Weights of a small transformer language model.
Size: 21 layers, width 160, 5 heads of 32, MLP 640 SwiGLU, vocabulary 2048, 9.26M parameters.
Each number is 50 + 12 x the weight over its row's rms, rounded and kept within 0 to 99. Layers, rows and columns count from 0. The size before them is the row's rms in percent of the matrix's.

# q: layer 10 attention query, 160x160, rms 0.0773, rows 52-61, columns 0-159
# k: layer 10 attention key, 160x160, rms 0.0805, rows 52-61, columns 0-159
q52 139:69 62 72 58 30 32 56 53 62 48 49 75 61 53 50 54 63 43 35 46 19 46 72 46 59 53 40 42 42 37 56 71 58 84 42 48 65 50 29 69 43 51 46 49 64 59 59 54 47 58 46 67 32 33 59 65 66 61 49 40 43 41 40 66 38 48 36 67 54 27 43 52 42 44 53 28 56 36 50 42 70 60 63 39 56 51 56 47 40 58 49 44 48 36 58 42 56 53 50 57 38 51 61 40 56 36 59 52 29 47 68 40 35 52 67 48 48 42 67 35 52 68 53 49 60 46 46 38 33 43 65 41 38 65 40 56 22 39 42 36 46 16 52 55 65 63 42 54 58 63 43 65 60 53 42 29 55 66 51 42
k52 141:75 33 70 79 29 56 47 53 64 37 49 60 53 55 48 49 77 38 40 31 42 47 58 39 56 58 35 49 42 23 69 63 66 67 33 57 65 34 44 57 62 55 45 43 59 66 42 65 51 58 26 67 35 46 48 68 66 58 41 49 50 49 42 66 26 38 37 26 57 30 44 39 42 45 53 41 63 37 53 41 57 61 56 42 59 43 49 58 44 50 52 44 58 41 60 40 69 57 39 46 38 48 55 43 47 48 67 72 62 38 58 47 43 62 61 54 43 42 87 31 46 64 43 33 59 47 52 38 45 46 52 53 46 77 55 54 25 37 61 48 53 23 41 38 67 49 42 40 53 58 37 47 49 52 53 50 46 58 55 41
q53 141:51 60 41 39 54 50 55 64 40 56 38 60 58 62 58 51 24 51 56 84 55 63 38 39 47 36 48 43 57 55 51 53 40 53 66 62 34 43 70 42 50 68 53 60 58 32 46 42 60 32 61 36 57 38 55 48 59 57 54 58 31 55 54 53 67 77 69 74 58 59 59 68 42 47 37 58 43 57 35 40 62 46 49 59 83 41 47 60 48 39 36 40 40 47 49 23 31 61 55 44 39 28 47 40 43 22 57 26 37 57 51 42 41 36 36 48 43 54 36 48 58 51 44 60 28 58 30 57 33 69 44 43 39 39 58 40 49 56 37 50 42 68 54 49 67 64 48 64 55 49 47 68 70 40 66 31 48 73 43 56
k53 136:58 63 52 41 35 59 63 58 32 52 42 59 53 56 59 46 29 67 45 79 36 46 56 45 78 44 48 37 43 52 52 63 58 60 47 65 51 47 59 46 53 68 43 58 49 37 50 49 37 31 51 40 63 26 63 51 51 38 50 57 41 35 44 43 68 81 74 81 56 43 65 57 43 41 41 54 41 53 45 23 40 52 64 50 60 47 54 50 31 64 33 45 46 44 58 18 35 40 53 51 31 45 47 33 57 29 69 24 44 58 67 34 25 51 66 48 45 52 52 53 65 56 50 46 34 51 37 48 31 56 41 36 48 46 55 49 31 42 42 35 49 54 64 58 70 67 39 64 63 45 40 55 55 38 52 36 41 63 47 42
q54 132:58 40 46 49 53 40 31 40 60 59 61 48 39 52 57 42 48 58 54 68 44 65 45 44 37 46 53 66 54 47 30 56 37 43 51 39 50 46 61 33 55 46 63 55 44 31 76 55 53 49 52 73 48 48 42 62 29 54 42 52 60 52 44 70 80 61 42 48 40 60 71 32 68 52 45 59 40 35 58 27 61 62 60 43 76 46 61 52 65 51 25 52 61 35 67 33 64 57 31 52 64 59 44 64 49 64 35 62 57 30 54 46 37 43 28 36 42 39 54 47 52 42 51 56 42 34 45 53 66 21 39 58 50 42 60 38 81 42 52 80 66 50 52 40 35 52 65 56 42 45 59 62 81 64 49 56 54 39 52 51
k54 123:67 34 29 24 41 42 37 63 54 50 38 50 44 56 62 50 38 44 51 70 49 62 59 42 41 56 54 61 60 55 34 50 34 39 55 49 42 55 53 36 51 52 58 53 42 59 68 60 36 69 58 75 55 42 54 57 41 72 43 55 65 61 35 57 44 45 41 53 31 53 56 38 74 77 34 62 48 41 71 37 52 69 62 34 47 40 52 54 48 48 02 57 66 45 65 22 38 62 32 53 55 47 51 45 56 54 45 54 54 51 58 53 40 38 44 58 36 39 53 39 63 34 57 60 40 28 59 59 64 45 35 62 56 58 54 47 78 37 48 70 66 59 48 40 44 53 68 56 47 30 54 68 61 36 48 59 61 49 45 60
q55 138:47 60 58 59 42 50 49 54 41 77 46 29 46 33 34 54 55 62 45 48 39 51 28 33 41 24 53 58 39 64 52 37 70 49 60 53 38 54 47 47 56 48 47 42 57 42 45 64 56 13 44 62 45 50 32 65 50 45 58 55 52 45 26 57 51 53 67 62 60 47 56 54 53 33 53 34 58 81 30 37 57 49 55 61 70 51 76 54 75 58 81 52 50 42 52 47 58 40 53 56 40 58 78 36 55 47 44 56 59 54 61 36 52 31 53 56 46 52 50 53 37 68 35 32 58 38 43 44 38 56 51 51 75 57 51 55 44 42 65 65 68 54 42 39 70 61 44 29 37 46 42 31 54 58 52 57 59 24 29 50
k55 141:50 60 59 52 50 36 61 33 46 62 58 41 39 45 41 48 56 44 39 52 40 51 24 31 18 38 51 60 40 44 37 46 61 43 69 45 41 63 57 52 44 51 55 42 51 40 65 70 47 19 48 64 45 46 39 78 52 39 66 49 61 47 27 70 69 40 70 70 62 62 56 57 61 29 52 40 58 70 38 27 58 44 47 49 48 60 69 58 62 53 66 48 56 35 40 33 50 47 49 50 53 52 48 61 43 51 55 43 65 45 61 46 39 39 54 65 37 44 49 41 50 74 44 54 56 43 44 51 42 36 47 57 71 69 40 26 37 30 65 72 59 40 36 31 69 51 30 46 36 49 46 57 62 47 47 60 52 22 29 46
q56 141:61 48 41 53 60 47 57 39 59 35 67 38 32 66 40 61 56 59 56 44 26 50 44 31 52 57 49 60 59 44 44 52 63 67 51 41 27 28 45 40 54 52 57 61 60 55 40 44 69 36 46 75 42 49 49 44 68 61 65 36 62 30 42 69 36 64 45 44 50 46 64 60 40 50 38 52 45 63 35 47 41 41 52 55 43 42 25 49 50 46 42 54 49 45 67 48 60 13 60 67 65 38 53 50 49 60 36 48 47 56 38 60 41 50 72 42 51 70 56 51 62 40 46 48 50 80 66 76 64 63 55 30 54 41 81 47 63 59 54 37 44 29 34 56 43 42 44 73 41 57 34 50 70 51 67 45 24 53 57 51
k56 140:66 65 39 58 66 42 56 31 64 28 63 39 16 54 43 75 50 74 56 45 48 51 42 54 55 59 44 60 64 51 56 37 57 58 42 43 32 34 34 55 48 52 49 66 46 51 37 38 49 41 61 63 59 48 44 37 71 66 58 42 51 35 34 63 31 61 51 33 58 40 44 66 42 47 31 50 46 58 46 37 48 39 54 55 29 55 37 51 52 55 47 65 39 45 69 53 63 12 64 62 54 41 45 58 62 42 45 51 35 55 60 51 51 57 76 40 43 45 70 53 55 22 43 39 48 75 64 48 65 56 38 33 46 26 77 53 61 62 60 42 40 48 34 70 47 39 48 58 44 62 44 52 59 58 56 36 42 59 62 41
q57 129:47 37 78 49 30 56 66 54 62 42 46 50 40 67 54 22 76 52 51 53 33 53 52 38 50 76 49 38 48 44 44 56 57 44 52 39 53 51 50 50 52 56 67 43 35 35 53 41 45 48 43 37 56 65 59 54 58 53 44 52 55 32 52 51 59 54 66 60 50 56 56 27 55 32 47 35 45 61 36 58 51 60 78 57 60 41 53 44 77 42 40 53 59 53 30 31 53 43 65 28 57 57 73 66 42 36 54 56 56 41 48 55 40 42 27 57 37 32 28 52 54 57 28 70 42 65 52 60 55 62 74 67 37 57 47 67 36 27 60 66 85 57 62 58 50 40 36 44 58 58 44 39 54 40 36 59 56 49 70 41
k57 129:56 32 67 50 38 58 68 31 56 46 30 51 32 65 57 19 78 48 29 53 28 59 60 40 58 75 53 60 56 51 49 73 44 55 67 37 39 35 45 68 43 60 61 55 47 37 64 46 51 41 26 37 53 66 46 48 51 49 36 52 34 43 66 58 60 57 51 39 56 45 61 32 65 28 44 41 42 60 38 52 54 65 79 45 55 44 54 49 65 47 48 49 49 61 35 26 68 36 71 52 43 48 68 51 31 59 51 66 56 46 45 52 58 57 53 41 46 54 32 53 47 44 29 63 50 76 59 58 68 63 65 47 38 57 42 61 49 37 51 81 60 41 44 58 35 48 42 48 52 41 48 49 60 36 54 56 35 41 57 48
q58 153:48 31 57 24 57 61 56 59 67 62 45 43 56 34 60 40 44 55 54 47 65 55 49 44 65 36 54 37 42 50 77 68 58 51 61 49 36 38 62 64 40 53 59 53 31 24 34 56 44 48 31 37 65 38 58 53 50 48 32 43 45 25 55 34 52 48 55 59 59 49 45 83 54 58 59 37 41 44 59 55 61 59 43 61 52 53 39 48 65 61 45 34 55 51 45 50 65 74 57 41 51 44 45 53 34 29 51 46 56 31 45 59 54 42 48 58 36 66 65 81 25 40 38 65 54 55 31 69 60 63 50 65 58 41 41 50 63 52 47 73 47 26 66 52 31 25 60 66 50 61 57 37 57 56 59 49 73 65 53 58
k58 145:54 35 66 10 59 62 59 76 53 48 47 57 55 34 46 34 27 46 44 47 50 52 57 37 68 45 49 45 46 51 52 68 56 59 62 66 22 29 51 61 36 40 54 51 38 37 46 66 54 45 27 41 66 35 56 51 54 46 47 43 43 31 56 52 61 43 55 61 46 33 50 87 59 51 60 40 45 52 51 55 43 50 39 52 58 58 36 58 64 66 63 51 63 55 47 60 65 74 53 50 45 58 44 57 26 53 50 37 41 34 38 62 45 44 56 59 45 62 67 87 34 57 44 73 50 57 36 51 46 63 44 61 57 45 48 52 77 63 45 67 51 44 54 57 36 24 49 65 46 64 52 55 40 48 57 40 77 50 49 54
q59 144:65 60 39 55 55 43 56 51 76 60 56 68 37 22 60 48 43 46 72 59 71 33 47 59 39 65 38 62 28 37 65 46 30 44 44 71 51 45 58 35 40 60 65 60 54 27 50 66 53 65 45 63 60 49 26 47 44 60 34 46 27 30 35 36 24 58 55 56 46 45 56 50 56 36 55 47 64 49 58 50 62 51 44 53 54 37 66 73 38 52 58 52 20 61 53 46 52 45 20 43 60 56 58 51 53 26 49 58 32 46 54 48 58 48 51 45 28 38 46 51 55 63 57 54 61 40 48 58 51 45 62 45 62 59 76 47 56 71 40 34 42 38 28 38 55 79 60 46 52 57 57 41 52 45 36 57 44 32 44 52
k59 148:57 71 48 66 51 39 41 40 43 56 62 56 53 34 61 52 48 41 69 50 68 34 52 51 41 63 47 53 24 44 61 49 37 45 65 71 52 36 58 39 25 56 52 53 62 34 48 76 62 49 26 65 48 46 41 40 46 64 44 34 44 21 41 34 39 53 66 70 47 56 61 51 62 53 60 45 45 48 54 49 69 50 56 53 39 38 67 50 33 41 60 44 31 68 52 43 41 47 32 41 67 38 66 63 46 30 47 51 26 41 52 55 57 44 54 69 34 37 37 35 56 58 41 53 51 41 48 58 60 36 56 47 54 50 73 44 69 61 42 34 47 50 20 36 58 80 43 44 45 71 64 30 53 38 59 55 56 26 57 51
q60 151:51 39 57 54 49 62 47 45 46 56 52 58 47 35 68 40 57 39 32 56 43 59 71 59 44 48 54 61 78 57 48 27 45 45 65 51 47 45 54 49 36 60 43 55 42 84 71 40 61 40 40 35 72 58 54 49 71 59 55 45 43 41 39 39 42 46 38 25 41 57 65 52 52 60 40 49 42 40 52 60 24 49 47 32 58 29 61 53 43 41 43 38 52 42 56 71 71 70 53 46 49 30 63 59 60 41 54 37 40 44 48 64 63 50 55 52 42 54 33 58 89 59 50 47 41 56 28 45 47 61 42 71 59 86 41 52 31 62 23 33 39 52 46 41 62 59 54 51 37 43 53 30 66 38 38 38 49 53 47 49
k60 143:61 37 64 47 57 47 41 53 37 44 56 64 55 30 71 40 50 46 46 74 52 56 64 57 60 46 47 51 81 59 34 36 55 52 58 48 56 61 49 43 43 62 53 52 55 86 64 44 41 43 29 24 64 64 49 63 74 72 52 40 52 34 52 47 36 54 45 34 47 49 51 51 65 48 40 50 49 77 50 50 36 38 52 37 57 33 57 44 47 58 64 34 65 55 62 70 62 61 55 28 62 52 39 43 74 42 63 36 44 50 48 69 53 48 58 46 16 51 30 46 81 39 47 45 33 41 39 53 53 42 45 60 49 83 42 51 47 49 39 54 48 57 48 50 54 48 49 74 45 42 52 31 78 43 41 44 50 51 47 43
q61 148:55 47 55 34 35 68 81 45 61 80 37 37 49 51 50 45 63 48 60 31 43 46 46 45 55 54 50 58 58 61 63 55 22 61 40 36 59 82 44 47 64 38 49 63 50 27 52 48 55 44 62 28 40 70 50 42 50 39 47 47 67 31 52 46 51 63 40 37 46 66 54 68 58 46 51 40 63 50 57 56 56 45 50 66 48 69 62 43 45 48 44 41 58 64 41 48 50 48 54 60 64 54 36 40 61 61 36 61 45 43 39 52 38 59 61 35 44 39 35 56 67 67 50 18 42 34 42 51 47 55 44 33 55 52 58 19 48 43 36 40 64 48 72 39 65 52 70 55 23 57 29 47 55 60 55 27 74 52 46 36
k61 142:40 50 39 64 45 56 67 53 64 86 41 47 43 52 46 55 41 42 48 36 47 44 40 61 38 43 50 44 81 56 64 54 17 59 49 39 59 79 42 54 59 45 63 66 46 33 45 43 73 34 57 35 52 62 51 51 28 29 52 42 60 45 44 31 64 57 43 21 51 68 64 50 57 36 47 45 51 49 34 54 55 50 68 48 56 70 58 56 52 39 60 49 45 55 45 42 56 49 61 52 51 52 44 32 55 57 41 52 36 33 34 55 52 53 72 49 42 40 55 54 66 62 53 28 37 41 40 46 45 39 57 43 49 59 62 22 53 36 33 38 57 35 75 31 44 55 49 50 42 62 46 50 65 63 60 15 61 43 40 39